From a checkpoint of a small transformer trained on Wikipedia: LayerNorm before each block, skips across layers.
Each number is 500 + 50 x the weight over the matrix's rms, rounded and kept within 0 to 999. Layers, rows and columns count from 0. Numbers have three digits each.

# layer 5 MLP down (transposed), 192x64, rms 0.276, rows 180-191, columns 0-63
542528494475499592496465549458552385422498492408478476567514467558403619412545554448579473521426493522502560498474508585434477460512569461596493502435475532521529392483535397616525485468529566
480526448541461494461472502501546498470486535540525453472516554514496509425545475512495493534601489531455475529391472463482613480415484591408524522512506520508490507607549515484475579428500400
509574590574525425441457454467481449495571493543440474471501433535523497468644552551340608429549546532480500532416506508476450540483478520500482432468375558547465435475551523547536610441530482
478432490407459537485507507508451491476511526450426419512519512651488381447523450554507549508460476507543530429393473622576545600553520445494457488451485526505556427555533392509515565515593531
430518461535581456443473515528502519506542458532542476600451468479544487534537483526451540500414566463523426525538598486474551461480450438536403590518479522533465526456565544467532432520403474
473515425559486534518549441366528509556413516554521496511475536636469455474553503445424459545456482529503567442496514507519532509498593533470380436511572580451464496447558480475478485536560482
491460506437549454543524498506508487496432580491435498532541444492559505434495525397498500542414458591474494533406499572500468529551532455511588441463477512456551449455589470498535523538510526
455699570350624489384471548455521518486502472386520510522526405431434545421575431600544512555563448580492377421493539543517543429433522466494509539555598494488523513493474444503483496485507527
476444621523488496405506609465518519388575522514501447452515500493493527482573516461479615526514532489518477457489506495468522480480523413451531510418490542492498577457538530524431509467487529
520544411616381435447620429458476543472517512529436572458522465540521514463545549499493419513603440566579562518372534592392494534485498541534483470547491425496483469436512588493488494471461543
480538582554474548469591518515531601393648555539443486471545470472467534553489555455425438562481474520492504558440493484452527417435471566531565467478466423480525552588493488457503460417451437
487477495666454506501479654423561505428482451530494586471476506487499476452487569517399562464536531539450570544511582398512453452538491391441574533458463508479439482527495518506531626470479427
# layer 5 MLP gate, 192x64, rms 0.294, rows 181-191, columns 0-63
468423488527507462486577573468492481460527501491500455503523493470420498477530563496424546457474452520401580484502525547586454485463543467397507529474581475472574530502484509455591576486507525
467487422571494522551536525557505504482525531524705601507436527525508533516473440557538379524540507492464459427520461448469461444469390468549517573538577446499445572482596478451499440559573427
460470482432536508457534591539446499546550448468578612478515483501398528530560435519414496492519471498492416483534459510521539538467433482531548447467491499511580509500567426412599603405611503
516458525441440585492397507571532521498442554511546507506545506410458514459596454459540502493513539509491505562477507485511544494486414467440532512444503577452664474572523476513468460495616489
557416451444489444495594567634461476461561493551585586519520500468437473609478392494499489488469577543557454387525507447434498513427502480474540541434513492481581523516505548492572517420519446
501498507565505493441492527508478463571469458520570503505450583513478464685529516487494512418546410472482457436530457397501484533469481499502471487512531555596520510523475489495478534464666491
542514486600554379563412580472430497456466401466482488591440514461642505517480521442452511477465455560470515490503614457481501480457463407485574492461495498449572572504518447531490525541503630
601469500584539382516566542509461496495485479488524514422423515457586545556509560476343548558494478533476531562490555492494536498543484503497594481448442407475525487384490527480524507499509486
452495511509588471559344477467514462548470611523582436510567530500515494630482495492410572490546501488418413493500454442617502517540452472416566548470500538534451473595451531485473556499517489
495422463584577418524438560487374527529483460454515474452444446484497495541525552480404609457448527491457593495495576472536512565521541515482531594481468458486554493397468499503515569604519579
525511458482586457550478460543420535541492470496507493408429588533541530582470476539450483502548506484523460565423553464420495500487517487566485578348442438498519581443527617429513536555419551
# layer 5 MLP up, 192x64, rms 0.285, rows 181-191, columns 0-63
582485536475592471553444517481430455471486506483458514516520435431513525518520509424496556522485551452503509535459573522486513445586531432521520534540535479467579511410487482510561399543541532
442448471551536528621489504522486432451587514542601592506562442469484655495437541565553402439489438556511633456486518470487486332425425525484460494477452551507451518442532558526516458619511484
458466527469501466478534505571441528572545497469645488502484421483481506524425454475443449608579464484596551459616388482449514498474564590537578403563427532465532582539564546461468424445486472
479535526484504562598524440415543482529414574472492511411562530521537560514411425571539441485580456473502451472519475456439469437493520541567499559476456482503548565478456472512506532443521509
557443498469479480563577482510458450509596435514489522527543386516401472472478418467575537469533589597604483419494584462403500490397496522479485430513577507476568487520506489516581498422510455
461502456565488567414493529474506558522491547474521486506516496501456488519404498498562481384549528479444481444514453460596501478442510508528473515481476524570559534544389491497508486433587575
438465557534546335444562549491468318431513483559492502532578677532449490568469489482460523589535538448548550540491535475476506454558477517546382518458500538451444484437579562454454502489415514
400482467421442462418490505507480484506530418478510516565529481587483508582491526527499530470484565543472491470494466500548534509477526437495482407501537592554492492600563506505460470475435602
459480508476433537525471457555581532526455493534432542433492497494452475484438576591454569434469431509481587473478568565528569489444421492421415564451431562588612461480479501553580455484547530
555509500402522487539411540564503349549556486502504572512465535458502441603478437571572516483460482494495413502503478519580471519547468433416559532462471455578449451496562449574568499561495463
465510517563399533479623596433476508391478501480456511510521453511536480500573606438498523498396420495407611446599429471546536527542486485463560360634556534524488455524473455569439446424578492